config.yaml
n_layer: 10
head_dim: 64
norm_place: "pre"
norm_eps: 1e-06
positions: "rope"
attn_scale: 0.125
tie_embeddings: false
init: "normal"
lr_mult_o: 1.35
beta1: 0.95
beta2: 0.95
train_tokens: 1163000000
dataset: "wikipedia_en"
Each number is 128 + 24 x the weight over its row's rms, rounded and kept within 0 to 255. Layers, rows and columns count from 0. Numbers have three digits each. The size before them is the row's rms in percent of the matrix's.

# layer 6 MLP down (transposed), 1216x448, rms 0.0925, rows 7-88, columns 168-223
098:074190111106130109072129160143154113133138154150151135140142174108084129157165102134155127155139158136154090115157121119164084139132117146126112115127111103121150091180
101:117079153093105130149068123158107087133132136111130121102125148124130116137129098093163147109110088121128157142099152132104122129110160129128075125121095135123147127147
101:144094107117190128172145158137109140124082126142155093115120165133150091149129093137135163107136080089122115095116124194129135141113119151180100108104151143101141101153
103:123139134151116115126128155105139147121157129133112104080194120092131188120100146139110115111130142148127125159111148140109109143090153132168135099116100121136147109099
098:150138122131112124120125075127130113137114123096105162126151100137147153124088085171139107122096135154114112140126133135121142146119131121103155143134145120106140151132
098:121118137144148133148100098080131098120095146132104124128127209082137144153106135094153124164124099142165197137138139138119140111145102140120105106117132118116144101149
094:166109126151111124167134132170130149106109131139120126149158097130121127135124133131126096140152156130096139137115156132112149118108117173149177137078120128100120152053
104:138135092095089113149171138105088120102102110139131136144126119130101145124133091137153114142133143109114142144147119118102123130136146124107115119153181180110119091130
097:141130135083146122144131093138097118178116113116165126142112153112089148125141117112114146065154111125134128142110151130130131122138115107148136099120101134135146139128
098:148154152145139137131138120098125113119075129149110126108150139117119130130116176200176165126149103147089126168155108116109090159117116107126150159137138173134159140131
088:088126145103125138146145121111126125140104136181119087102157122101111124123117115084129127104098131138101139080148152107105119091123136158083133111166139144129155117123
098:138143136131137130148116085115087151165148115149164100125095158118133136116144147152120105103145103181136105136132148173153143131107112084169160124141080140090131138108
095:140104117140162102084130118098121155148121114106138181162118118091138135150140094140170159165108128127108158125137123073151130131098129112117130118126124121187109183130
100:128124105168103054120138082106106112173126121106137110150135074137160178145167128140099107170076149182124113129146149127129133134151122148101086163142148136147149084150
099:142093164163154134107137123152061106157110105124151125137123106093094160119126111154187149097138157144111145142124111143129130104122067090174128075119127114133117147113
104:118139122112089170142115155100104151153086106119124141154127099148107159145139127111126114101087103090121115154107115113142115152150132080124123103148146070111094131150
099:177141145134168134131110132121169117113148110139108132140124130093118129149146133148159117139098094127135122135116164121136125144137111132172137110133101131115087123149
099:075125101186119121126171110130111128113129184130135122118165084115139154148130150115119112061078126138106145163135097165111095152107125123133123115168141114171126129170
101:137086103094141145117121145135126147117108142115130163101128090104173147164154136101074115149075111146165124087110142116120195144151114090099136130130110127102080127102
102:124120081130152122102127131188116134086131147072125125123101116149184191110129101112092145088125128151134138077130092153123146104086093147108119111142128081099132107096
096:141133103128143132120097120141102129128109079153101160122137135167152114107146104149142120106167181135092148169109127148123129136170127123120151102142075163136143121131
100:167109118178127120123181136132158081127114145138125109137110116146100115136141112169136159142098049159151109154130105124152123117144133143161130133124087149111156100147
097:079114157141177149082132142106149158151138173118129101131169123123128112125155125125117099129194068175106122144175090130140167098118135140126122130136126097096138173167
092:120112089126129129130125098076164124130144117115149139143112098106123115133092139171127143156150126125109098139151124177163131105130137147069186131128142119121077133151
095:122159151128121119122129125162139138145103136143118120070130159103117085134126113149128137100141092140157154095139116128086148139117094080130133107180123145125124114105
103:127099094131106115143131111142124123058140133161128118117138117127095143173134118105128146113094127149127148119126134131162132164173126173150087117116113154168111148115
102:119147159152155106090113167145137139115145105132132141134127133111140138134110153113117123132129129141163103112166133095138161137128086152077105120105161119116116081108
103:133123144066104132138087089124116076128154087150071137139125155128122156105138180110107159122085116144145133178118105100153105156120102101150154092104121115128146167092
099:103139101109142176114098142153137111104095129115132159147169106117115163086102149093134102091128102156146142123166126127143149115150108145154145159125117151121061127147
098:125129135158152112154107095113117101168164117152142095137102111087172112122123101153128135166126127145139134119129111128141131126162140093129088087147134114113154100153
105:138135124129103153132082133138123086108137107131108157125157110126194120142103098145132121116143094105084167117119144082134118165069150152121132137137111156129113137108
102:111123136120094155137113109139125121148125141156120137147127181153137121118124132120169146130150124136123147128096153156165109114117132140125113136150134083143108176116
099:123087095119107106131125171148118129117107119088150117120108134143140103160135167126149126159125173128171153084118136111169165093119106125150153154155151142074110154131
099:141121108111141110088080124092138095113117100159175151147137121151169102068115098158121130130155134142148106171188126152124121139173122114121148151130123059160089124168
101:140136110152128143121149153141131140127099141100103098087121138113145130104146138136089134110124144082147160147136145098092141106085141084107141158141087134088163112135
107:177120115101053122108058138140101133126071124109084124136118134140139113148105166138113146108206136105117098114120125104125128122126114141102159152119152163096127113117
101:108166148112095143106128133129118114165096174127096150115156102117115052130109101124083117110136118132150146067102141116132162192098094118092145117138114086119101083136
097:188072125156199157116135111134104129099152130163155102104127131088134132139124141078102091139133151097109111112145139124117108146120144120138134120165168098108076132163
101:120146148147110146141130161105163164152108132139117139110119159151149141127105185130129116075110125140134099143137133148122135140107149128082153121157124152126149148120
095:074136145098125117122153114127095155140119120124162098148128112149115135139112079128132105163100092098115122135098166120106165097143164120123158123173136122092140120119
099:146158129133118149157149153113137101118148143158114135135121111139112145155129092093155119118203097138102149155115134130170112080066094146130101112160163134101170106147
102:061152137146121128119130097161075148130132141125155148135186067145083153095153070108117171145134126100165116114144088117141144106109100087101111115167133100082151143148
106:091099158109113114123130103126146169118155130085121183170127139159136138109096087106158141101116105131149123160114129100136123161143148148151142088144117121134136105084
094:158126112087103143171103103118104097119137126108116186117118137144145127116165139128140105109114133158125129169112151140129125123106142156092135116124094123155108120135
102:113139150145154115122137096138107120120111132133136154111121134121162100127087210104134126135128151143105131123122120131155130131094072103084156102146165162154125154155
111:114134130133141108124107116138166116152128170190146182139125116125122130154113140067120113142143116118167114119099129133114080113153102085112170140138172121171135130118
102:176134136168145094113118149143130155137120109167181098155104072129137138155124137095138138085149158089131127147185122164133095141116152163161140132134150141173074135078
105:140106129181137119124164123133161141153106134127175130153123136126136115122145101121178160106071137086112115134123115157140159124124139114127131145147108117134121111161
102:155130110148123121101089149158103140121155120133142103156118097110104117115169098166143114107161120133127092123113125086130116126120131132133115102118152074112120109121
098:133147116109129111129140109125140169146122123134119167171133136165094128116138119121168115139119084113114103133112113134139139121138144132147151072062087163142141132080
094:115138131127086174128146128129122130159133147124113155107107111141148082105180154110079169162095112128122091130132119118164137057149140145138126093097178170130147158142
097:099161126100117121132140106123149082142152155151106095132138108147108109104117123130165121153145083152107116144117123112133133165119121189134120133114109132095093087091
095:141102131134128109142190156173094114117148134131146124124095165113103153161156115123115111131145059124121122185095152110160163147130115120125120092132165154151135150115
105:080119150112101144120144149112118138078146133094146158129118149168138129142154149151120131115146141116156128102125106135060102126127081136157132125077099115113115119154
091:112104170128119119131139096115146120190132152112169129134103100167165124117091086126119135152119105163125104109139169110131145092117142157098141068127167164134135171129
093:095160141206151120145104146116140090090124129148138137083106156105138145126122185091129103154113118174118128111106132128166154108127130115132143131125098154132107138156
105:097148131094158122110099121111121124094149140171117159108136119154133171115121150143149132120126166155090118134153110158121132093155093108136142118102107101124138129078
103:128148111112119138102139099133102168148097128127100132140132105152165158148132141147101136117156133091106111089080136161099143101131100148112075058099059095134107109167
101:090155175124111122125139193071134113104117118093099126117131115102106149150117112134158133112138141071157151117150094138097139140116102113110130111147128148123161168169
104:114188160131103118147147145129110110143172148135131119136158139147174179109118109140143100132111165156131123174108146124169054111125087128129125151150123131136071141107
100:132113113103113108132101112180109105135127134156129109105105125115109162128123116157136129109169123149142138114127152108168134082147161131115126107145167103129103148114
099:152114124121122118119112067155067127141138116136162150131155131128157107136146109097110151150105112123145101154119116133147130161145171092104111104128088115125108122105
104:107139114117099113114128083122136125119159110123099142166138118117097142166113126109128121126163125193173130139129111166175113175122129126108131151123126098138123131130
101:140144104155180139151123169132175094130114140137100106137152170153088137106084107121126109140163123137112161092113164097132160132093177131112114143164120137080122159156
106:095109110122078108145099160155183096107106137131139125118153137120158125142118137146153134113127172081138139124116120144147106156099165210091121145177104115113118152131
091:149128137165154133136160081115109128136040139177092139123135139114127130118114116141152143134111116158138102176127135097141108144128111087139112168138111107133117081103
098:126105149148163092134150155137128097094138149098101115099151133152120118138110128195104081159151076141123127132121113115131135144127118136083137138103141137122145100110
104:103116128113099136125117121136154164152117132126122114136158132112116161144145134121111157095105125149104134122166154169143096128159125099123102103124110179107173141107
102:133138140120152176128092105137086155126142129088126112128177134138126129168132094095171109116140175087103124123120123135167094182135130153184131123153131155095194150172
099:102132169179102125135127129042122098100122141110127116157117116124113128139165126107150078046169161119132142165115109116156096134149135144164132165145099153105152125139
104:122112120099151162119132150124121135140080162110121133133118110120149160128106141141153157140075136140126157142122131154113139161103140103124118133137087139121126144169
103:077121101096116094192114089148096148118134118148175128094111110142095102122105147116147098104128133124152096159161110132148167149046147095127164145159116123127112121132
106:124114141160130143141068085147087117142111170151156128154123155103158110108120106115134171100058137144098107113116103108126155145138096125122114128136115138162124136128
100:095141127110117148070154134133131094152095139145144102102146112126117108143155085108149144170156110152153167153109109124164172137120089184108127133134170118141147106138
090:119117138104149102150113102156182148138104123128133145123152122147126116138139123127174120113169137093162107087152124162195136109105108102147103118132132139129115119155
104:064137164145103103142141129090117120146128120121176100127145142119116159134166144134152129123118116133116122139109101147092107076124123126154155111135120140120164146142
094:112122132138166155147181110149105107092128147165111152095108205157184111119144101151182084123094118083158143161162113096132141108130083092171120174127120146114164150110
088:138159144098091152125136075123140121131142141131117140154132120114127169151143158139148157126161094142065135083123134089132166123136130141137110122101124148107132101117
100:144146092111137137157179104150102140161128121127129095130092108134132099137145121081056090108188093116119128128154143124105138149170120161113123113138131118084105134124
099:109140148087087100127152116131115121109116138116137152150136136126062169108147103146129135123155085127133161150147133120148155111087122178084130139143105142115139095140
093:162135160133111106173136168077156131169120146096151149094132133123118159122138113109107092147182137171127148146151179150151165128141126145146174135088137063132142078153
097:061119109102108140135144163132091137144115115170092134143135110122112101131130154132132170148059112128109126121092097106126151154132117138115118103113153157145163151089
# layer 6 MLP gate, 1216x448, rms 0.0958, rows 8-88, columns 168-223
099:096108162130160124100122166122166163136139130117165147018116140133155133142083157127105115119105116096128169154136137121123128179162079118146109124110126146129130131096
099:114111104117094138098139140135134122117121177120127137130138095124086134153114173133170085163157138141110133167146136124120116179111123126106144127129086129163195162114
102:177116092146081103150120139130151105114100141147133133127113121119097128142094198128102104160107136139148114111138136167105099112153152134133122120134126108125173099185
101:116130105136131140168098139118112127125079170159119130117116125101108133138118110146097144130115134093137086110117125175159117137164148103133143106153136127127102116120
094:107136169130150161138126149080099154089082141131139111121125124087158075123142113097151124190132145122116172106159099143145133101169148095158154127128135114086165123150
093:110117161095145172136120132154119095136134094133142123120122122137127167105140112168127109125144120157128160121077143108118129117118171100124127166098121114146098166096
103:117115154143115110150144105122183114137130078122104150147121117116099126128117112105135139115164105073201121146144145140100100158108153108089147109145121135126143142104
102:123135103088144132167119129089172122121110114134136075081107128135141128137143132135108103117127083094120136099152163120127130160082145114100180121149141121101113110113
103:093130132178131129154103144122117115148132183109124137109154137127130082081117102145131131127131148145146083141146191144149139112065141086123159119091127100129131163078
102:139158142081152138150162134145133101148136125128109133161146076102124159190134133128100110162112134152153128184142075156128138129120100134094127115149127103192083179130
100:107148164123110126101111137120124105120140126135114101161158125139141117099098140126150205105129155125099100140141107128138125135113138126153134152104152145087116152100
104:120151129165178128113120152126171175143116128186105153177123114081170130148153130168129115131103115111127094110110133087131137156116099097116136143117104150141130148127
096:152127141133116109091140160138091132127098120125146151131135148138062144084114133173132088120117154101154127138110133099122131093123140108089143109118150135127162168140
098:149123121104117108142116100121142141128151098104138113133144105095119132134170157178151150121128109150131139142115122080105109148138108123133128120155127125147088150167
099:121103110098138094089166131142144138123150101104115108142141137130121115117122091100106122127131125116153133150142094171112105125150118138120138111119107159095107156152
104:127125133105084118124122154126165096152128120134152161140136114105119112162139147121108122129120102115144180124135125152124114085143149140131120162100138127143153109150
097:138109147102110132109127134148125115167134130119124118131128109121136138127130138125112095128082117167107121099119121142140124079122094143092085117126126115153110111113
102:103130115113100150137101122143138138151128127102134133130141092103120102145128133111081115154115101120114120144145154127146130122173172101124138096120168114123132151144
103:108138079115150147146114148126128134112088147137132170139140138124151086176125125155178122110099129139126150144122115145114122119117127108117110123112185089153162114116
103:134118124147112154143112158101108122134105168108061117140119129139114137142149139179162120120137098151120092085148146151099067132117128114101132128121156092146151142077
104:118095148125153126151104095137144124135111116131099129164137114144134134142117141092147103100133141120125112135125119124099141121129130132139165111171099143092083131192
098:121133121109103129166110159084120141069102146156115130151096135168081134102177140138159121129128134173081138143161110141148151133132126138154136138098103154150150124153
102:100157078103151124166119168139164119132127142137166101132122108096142110137128092134121129181116085149066105152139123107161123172120105136148126145142122151130120138118
101:128127152094130078115132100121130131124111171091136135137130110162127121146143139172114132133070136130059098190123111128154123114160159110111142125112101134127089156107
099:115099147151070200126107141157151086109116166126117131116080101154173135143154129109117132111129143114157104122120166127113089143129184129133163137103127121141117119122
095:140126089133084115137134131127149127098075129151143098133127156094094136091130153124109171162121119168102100123111150121148132122112094101106126118164134141080112153175
105:120131114159148129106105144116110142158186146104071123126154143126133177104143126169107118131131114137133131174127128143161113168159149122120144102155118128132082125101
099:129137106131143093130122143080132122100114151136105155113127138125099099158101115171122109100136102096113134094102130096140152096107059131117080101156117145123165159135
101:179154182078065133125135152148119105105110149105103139109085174122125105132142099103170153111117168126128090169098117090118151100090141113132109160150126151140147130136
101:158135150149143168123087138144104108101092070130107105122148111139115177130085134138142108132121131120134106144071087162157102137133168137162127156113147147101093131149
099:088113128117146137160110133159096101113094126181145133072127102139148134120125141109115133120126120153120133144127137114159139166140143137127119138127115133135137128142
097:118131117136130135174115113110131117120151112109128146168082119086135115134072124112128143125119128069136084126125122133093083125150080157123089115121158169141138111173
095:126126122134100139131125093120136159116142124124121090115151130136125138119104134121083079155122107161167144130157107101163140100140133088121183113155105102161150132122
097:089106156135169157102109170106136105090129125145104151136158137137072161158150145131113170158107127131145145180143119166083171120138125145158148126181124128177163134121
105:173124158139086153115130113184104105124138135114123095127149153119144130150106177139151094132132151147095123134096138086136070173122108152108167124146143169137075140122
098:082111130071127155084067166106064131173136091146126116157122082100115133161125122176133137138115140155112154114100148167115145135117152149126172140107121117098099155127
095:090131138172141124147174159112100142108161124136121140149081132109111120095134155140076144135152094106128143103142160086146152115114134069151123116156133094126110166104
099:152118122109152132130111137174166165136137146145162122098146158142144162106109140119102122095116162166131127156123141104152120104110129137144108137086118103158153110161
091:155116160153139141126126093118125117145097149096073126161137143139138176102148108127116147144155112115100084120117147132140150111149147110107112143183146098113138151104
103:150149094162147147124125151120091143134121138134064102098133152133147087160120140124154119078141117130154117145120113143156116107136138124118138078110100114104141119118
098:154109135161124107122108144147097099067113137147110126179095171107145142144103166115177168119128175149172112162096138155134124111130112132112149097098132084115099122095
106:139124117146121149084123131061118104163129109153098098165116131122119145123142123138139108166101159092139151101110173115135106114142149098140132143126147157117135118123
110:148118090135156081101132123117137146109143123137155131137113146106152092157087131121148107136137120122120134129178148092162123150167117118150084123115138128115159134103
101:139066106162137120128160176109173139107164074129100110085136119115160143095127118125147133169122053163096102121108139132167139128153135144149102146155123148193132152147
107:135117137176105107157116173171135159076072167108124102151105124148167155129159093127102123120118123108142085179144128147129145117135124164136153123134164118116141137148
102:131130127103098108144123144133121130114128103134147110088142125111108098146118117134092136147125150152148146130098091139144113063154087152091123123083139092095146174149
104:185098129168115116111125135120146088125162132143149139163154102131125102168121128151093110149116142110110137095092142114163126095098146090119142169147131131149149109129
095:116069131123139148127153133136121113146129112180130108145145112110146125139168150157134140172160155123180102168144173135119189157093162148098157117128127157134160174124
101:153127195116109144104113121122153154161102107151135138143158137104131125107124100118146093129123068155135150111137085143119113099109149081095160062141100143123132133146
094:130137107165176142110103104092130149101158118172080133142101139136171116129140113126140080122136102102120133157162146128086115155151129110141123179153065146166110078124
094:146160130133123125182078112161155161079125115149100113111165123145108122139138134158110126079073153134108090084146134078179123136114116160128104157117108120097123095116
103:153162086168121068150122102097114118100117130120099097157119146156112094110112110136136093115140130085119177102164140131124117132144077130123137112135143099108137065136
103:080151165104123126117131130115138168095167141092140157158118168116099125136145171122096164120120168082172142123113133092158120095122123162125120108143119134116132134122
100:121131119103127165160094130159096129142109188141146170115160172160091118141096116165132109112119119122123115115139160108116146143151132112144110129165118105156141136158
090:126180155124123118117080134110152119107148126110157146119107155158109115103149123084135147154111122161142117134098159132143098136134114108155155121106143145152148154114
107:104113122134103119138146132095171079071125141172154124126105126132112154163146122186124120130101116153143092128160103156120124152071124139104138161097128081086125101147
102:140112202105119131137166144121097072095156155118146119093124134118116195142153173091120140119137134142149159101131131117129141088156143122092128147107120159108116147188
099:121085154114133118118108110132115143102167102135163159123138118130129081071091117181138121134070146123115124136149127108134108128176173125067122151148135113116160109101
101:138146125143114135142068120135133139130107144102140128125102136120098158150154123126137153118116118155104129127136139092161110154107158106178151159120157107104078182112
099:136108099128162139126107136132147111149124121136137119111127103153110140129134173144108138140137139145100111121130105135126130132151125107088142102100146134167091149073
093:084164114137123163093112139127139153111094123134135130150125072126122148140125116112108127127131150163164160155171151149142092115164099148048102105116125098137092137155
097:102136130127103133120162137147160214144136130176084111124167120133102133086117145085119135138117120143140168168108109124111145102139104113109129133174120093150160140109
100:183148125127077115137095150120100169121125098150092116108099092160124112086131118137118156147125117170163177116113159135104127138096100159125110118115121121129141153098
094:086147134119119128157064141143138151177105143119128088124153134147109150148141124103092147101094118169127147125138160109100182154142139121095149132122134097113112110137
095:153123151111161107071110139120096080159144126119154148151138158084165111147112171155117117161188130165088148146127108147113159103123132110097087137167105101166083116117
102:130102108136093123112108172115186125127116155140096144100132160149162148128130130095129141099114134112126125135153122131103120111119130112123123132118163165156098129106
105:139097095117080127198138200116073152133137119128144117120129131119124147139137160135113135158179176140114073122159105084113109080139145149120131107101126125156112162138
102:147128145114153144104102106152114125121145118123115083100118178114097103114119169105167124093100139133116123133107147177138109144127069117125135157093139141135114062098
100:116115151138119114141147157154112136147141105101131175118155121163149155118106139147143092144133148100118118133169113104202132115147189164127138113151149145143097127128
102:117108149128107116131145123116153143079141165124164108164075125109149114112114150152101118130153117088166105125103127113138131136109134149123104101147133149057104105104
101:159109162139092138173129133132155144104132132137138139143096176121112104161138078133109192091122157144132124114072144151111147151117068154159130168154172149118135099139
113:106103123141132100101090143124093160077142166141138128142124161095121089135114125096114170164111139093148120132181102111104110117112096106177154063131108151105154126168
095:087165158105132158120159152150115129108101137134107146163127074122085141131176116094131091082146107150115107145134100143149109147139132107133120184150098095125172156138
093:175120151137091122097128134118136120108132162091177115102161179122088126087131094067099145133109145162143105151159144162125144150112109152102141139133118139094146162118
102:087120151137135148150133122095109108126196125084153173164118140122119130111134123167126144099106161114131105107118155104127129100187153105124116147144134111124143099095
102:117150170152109150133088137158124121124172171163129134132107145109118081165131114156146136119124105109147157095130137106098116113103088136129100125113160136112138115137
092:134141131117111098184107097117125155120112174129138087176109109152129140137144110175149140162156099094130144150143142137116124125173131192129131143161122108091130095123
102:124136121107117112135158173099097085145181108135105150142141152131150110112109090170152118124094144099137147140118124117083047109135129101098127098147137121097127159083
100:107148161135142144125130144123091113119172096142095153129131136128101142138149136126167160114150107137126101118139131138105129144142128111144116093135098119125129151123
097:121113125143102115159115099097157092129120099174123167138150151140120124114110116120138156086092095135126140132112121149145110149129168133153138154142113100147120143129
094:112120131160125088177144139119123150130123102138069119106122136112152117117113144099168129143104126152109152154148157102131120169116148175117075137129096111174129125128
# layer 6 MLP up, 1216x448, rms 0.102, rows 8-88, columns 168-223
100:139120159125096118077113137159123086110119125144145119139151095104087116064117145133124162160140111138183120100119113125117159126137137102135055116088144119133146131147
100:146155107140103143134125105106129191121115148139137127097108136133141084130069129141122171144134142120176121129132150122122100128104086110123098169088144107197137155114
103:133103134152134154090100169156133099124133145122104098075155136150109133098118144126136100112089092163151127098113148129111122108104182126152137135132105120148120132108
099:120165131150169134127128145170118081152122161105087125134130181154086148115084108153125094110084114126135091084185123146174122118113141115157117110186159132143109139114
099:106139152116140100133132138097108142098152092138108102105171079142136115131114132135129125123147135150126121126123096160120147126157130175153081105109184131127147137124
097:124164159113128158117119136179114149127128132107128125127144110089170102129166146142143147149144109137147135121142096132134144148167118120103079184145135101134156120170
099:129151107108095119121119128154086158134180122150124116138140123136137142135088114166104104103114125064176161143144156127107129146144141125145176108080162156127123149093
097:130150112150104106184088124113111108174146148119091111117127149154098135115131142070135154171125163119157156125181143118112123099114140097128094156124131148120139141147
103:070149087155131093143141120140132155147146115188110130129136122111137116130149111107136072114155091126122119152134162103102111128102132154070125159130128156155093094127
108:110114178091139129115143130128149149059112131181105117125126160142134127135104136100126114110146154161102150147142128131120102154119092168114136129122159136120120113154
097:167151130153124088129114115103092142138117132129122139153123074161162115097142140156068169163165151175111112127135142117117134146086103112120102125154101157156118165123
099:137076085092131115149134103125114123131114119121156145140099115146164181123123104145147088129118147087146169123110083097151097144124106142125117116112092177118124159116
097:101123112105141105145136133153139127153155112154157137113149148141160159112136131122111132122147125172082108124103161112141084104118114161140086125090118141121120138162
100:151105111105128100085138127109140116150135176143107104092144096128179117111080117145199135116164163150137161104119130146114088102150121108117134121122127103109141166107
102:126148183139135157156125148115104118142125130147116127139160142086100114148097139094145117115109111135123100111160086122167155100109091121116106097126116130102178158119
102:116139129122143138140141135134108137155129150134132107133115155106135105102144129151156133095150140122141102141155143130095141153130156115147116120114153145172106091081
102:148115151138118103098140135109137082111109112153138204161134115112090105117182114144151082099109127122146186129105130100140113089102110166144106131143113132134078117114
103:143121164100131139082135113132126156162134143145153128159102147113148128138105097170135118145143093149083150123108108086120138127146114133156117115144088101095166125142
103:152167126144110134121112153167107118145104168131120085091093091106131087134081093170121110102148116149139138124108106162082118098160134079137115114114122138135099084134
097:120118104136147101087159153069117154145106131135182122125127088124128109110103130098135160111118140125134107132125115135122151081106134136163128119142144112127131105141
098:129129130135089179168088134100178134163162136141114123097110140144159163133119147125160118083172123120080106159132115126137158123128112173138126119111143149130124132143
098:091112152133118152102086118153125124123120141121111144127156142084173098149067133129127119128085114153101155153130145116116118132148088100127198116136077111118115150093
105:120099179140106116079150115131109103112139118108074113100125106140111138129132160158131111147188116121143119133089114145118143086114204141102136137099137159112117102144
097:091147116116186108155181124140149140174095121142102137120085125095149127113188151093172106122153113163095137115133127091114145124136148164089099127147137093143152130116
100:135137152093154092143146139092138114153138100126158078124099135167148120115119147133153110171112084127100121120109142185150132143157151134122119107115119168123125142144
097:137136139103154157116141102176125145115152126141087144156133090093133101196129179105147105107138103140150140155156109113130113098173124156120150127089121129076100101117
102:122133109080114125166134171127131152118136123128135108139125097138141153141111146157082124106111166136121144158093105109139121128152081145105143121133072117131089142144
097:097124125137123155093144137150169146106121121112111096130112147132133130118113151081126120089135115138159092113154131097159125130091159110105105130098138143124133164146
103:106124086174164156125121149136140148103127137147163145145112136139120174084146138142108147167075144119123131128118145142148097134151078169138156142143089172113136143127
103:148152120100121137150143119118114165153105139152100128159127083132085118095117142094146122121123103092103124138113157151129139171126110113120110163150120119127131152147
103:127106120122130119118136152149090158142115138120128172088093122133138161089140141136110160124132147117104117130092140074104173126109130130130134103081138168154133136114
101:142116141118144113153104136104104123137077135133122125131133147131098134143120159099172175100117136105118105161149101143129117123161113130143084119143106134152136089151
099:136153168173101133127175134143122080112090143172089089119144133149114125154146119087136146101145135088148127121137096126120101108106110082149164141136148149125151117148
099:134109130055153142145145153112154131139103133119129140134098101140101137132139127095113110082132084141155113089115161123091154109135139123142127097121095100124079134088
105:119092145154117154141102158133150136120094122110127122101131169095123131111107116119145141101152102147115156158105149134149110126122128141148185118139123118131123099166
098:071106153092129117141135116105100148084098154124121125140140159144126105161124139166098106137105118123090123093139124146176116081199130184142122116118106109112117145106
098:070141138156110112117117161092125075168141149133088152139139118121126102105140111139123156130114133141137151124131132144062122103088151106136134125133132132136154114132
099:151116136080142113122159138130136078121120120163123133132089130136150128194090168119171141122124119130168157154156166121076105128126128147162095119116121143132105096132
094:136074147127081119142101101176139127115141196126106109143121125089145127107171104092117131148131133143147119099139138118145116141126102119112128117157134127172145128158
101:079149139128130158125139157145163132183127132137189133158085087102117155095106148130119109130101145138112110158107128170105117173136169162067068150121108127131100148161
094:079106178100133123099136141144104140184119116092126129136125131137106114127145136113110127130156127085085134141124152115081109141159125130136122169108092085086115170096
101:131154129158121052101152074121139118123109113144135092145163125121145098142081113106125125167104101125161124154122096151122156113125125100132148113133161109175154108095
112:076137130145101181149077141120133173112108101130111113114159167153122142120121126117127113090123126121117113149133043115087114110100161124106179121148099125141133105187
100:058142145138103120166129105140122107127126075110093130106118109111146132146128137112159150138139131104101156090136180134154089130131110131099124103157132129146073100140
103:144131143148138135142130178116088116161117113108121145086076083129097122153152128111142114109148101140135085166120158098100075134132145119139095142159144090113183061121
102:183131104136151139142095127172150158158154118125110088148068102118110169073158149072120144089098111124140130107187129127095115166129122156121163142149142161174131118129
105:141120151156117140133111146114128118120094072134139116111111180155138133136152134104144156147116097125146101135135139122154127118148119121106101115118088129139171180135
099:120084160123144122133132113174136081110155071111120127159122096076118072137160126101124105172131134095085119141125145106106091143139155119121103116147145102074141161100
096:079091139093110140135102140145130140131119079085122104139128140142135111149091146108106126128166150137082130122084119095137136111094176140108149087106133136110158067118
097:123110129084134118110162136165135117129110134088088125140120119128148128102144126171130111118157129173126110136126161121115160196095095121150126169127094121139113150167
094:144127135159085119123160126098135113128128110111104113138122144083138112122112146115116125132131140106108112131149156110116155129110130188061142128103115133103185122181
100:146135122091134163130105157084151100092122107122076123090111168143091126131110096129155109089145122151092108119081123111098123116124136086138120115109127182167124153126
110:120093161117167083137163097131117134152135149131127155109134126120131177113097133128137099131138090087093128096103128105146125171145132095152104121099092161123117102163
097:111096123138123123160170167083155135141105110097126113172154129106131120151128104101128119111118123108098102113134108139137161130161105115131111093078138159100116124092
094:115115098119130130175130118122140112120092130145124097169128183128095149165158103140160104108078149097157137124145136151113118141173140144138115108094130118183109118106
106:149104097112165147103175071114131109116192135136116116102139153134135138158161161124150156105135098091110119139116167169098147136188088161115153109100159146133139115104
104:139128096133092143117135116115101126135138106100076121134127152103115147136147147126166145107163121130133117126110126147140157153110123126114072110138137164110132127138
103:128087125129135133143153117149128135140151137097127112108076121127158136142101138084101153164122085107129187149121160129168162069170133084156118141091128139080139108088
103:172109165093094062152136113126107140123129148114165152121114156139158113149138097143111122086156104111136138109132173146145112110159116137127094140150100098139124095137
100:121128105129136134146122105184127135113117122126139174153118096150117136083160105119095166126142108131188139104124076112155110064107173131148079112098167109155126149094
097:157138127109142142151140177094083078129158141185166114125161154123141113120149129114133138105162080122127128125099149129113118177177129124160115153152130101155137073075
097:161113152140060127173103119129134129148117139107138133144144107138107137129089114118167123166124090137137113119140090116162101116147141104082121109110162110108117128127
099:113149147128172108127129160122142139158132116143172144149139141164149099098096128125201110115124148184154112152087157113176125159154125155134110145134109104151121104063
099:122139171147076119132134140138170121112129134121124126173127114119125152109123102133111174126109177109137114133149137143136133103098138177110129131150155137123121140096
101:141101127126087158144107146132151115134128122083151068123095095132139103088129100121114124110124109125100167188141162115143066147139105126113091120155130135116170140150
096:150132113106103192106137126074146087163151112118154133127138125109130139152136116082126122116032101127123086183132132108151131128112129191164111124146107184165117163140
103:126159104113120075131085131099128128112122111128107132139160157169165156097129148112125139105139158164138128125160127154139161103096110147175097077137143139108098082118
101:060129141159108081088152094160133121147152091096150117150116106109092151125142132116116125157143097149110123125137153144155151096135141156112122108176119140088101125158
096:154149145087093121138093131163107151143180164135127147110127133128111180155129138159126110162120084148120147107097093156157117159167163093097146155123113109165141103144
102:147144152091097124108043117133119147125124131099144107108096123159140121074148136107148129124089150114163117156150129145158100127123151117134105116144116132109089087118
098:064151142094120163154143095120144178162111133144145120129109117136123109134120131152130132131118111136102159113136086108149130157127098102149117095117093146158131137136
117:086166124201152099094130173114111145130116116135119123135133135114157110128149131151129181159129116108168103108141143134108132168126144115145168111142103124140140114106
099:102139117137095082128145136117122155128139082155077126177119151137150119072094124128087140135114134134122097145138142123124130151135178148117158141137128126180113102144
099:095165153160137124092127121131112129117091081089117112105145145113110096119153141136098094131114129097106140100120116086118139155121119127137137120166143140107133085117
102:133130101123104100158096131103129111131160117146184065096104129111110138102145102130184103124141125186132107092145151101123112125099166150129120117100122123162158103167
101:167143101123113139095091121144104146123131148162149134136118170117148109113157138128084115113148135135107121139094160116111133132146133138150108204147143112091111088156
092:132105127121144104146132114151180125123120098109128133155153112162099151094088136173157124164123123148153134125077158105117107149108151159109110131144121133177119094119
095:131105127107135169179125110091196163160097117092093113093117126096128136134137134096144156134133094078129130143113111126112177116138120111131088137170095105074120102145
096:149097138146137159152147151147113125104078140108150110119158129111113200124136094157081124136114090074044070135122081129132116153126127138167138119145158147123090152102
101:154136121109119111083147116130131132065131180045124072127134132140096101096135140134108128108120128079102145142129119143133144095111124132116087079163153128114096127137
097:160121146106143109080113153148150089160182116103135118112149126112147127091124107060140120151074116156173134155122118146156094120120130155105142119132151129156127109152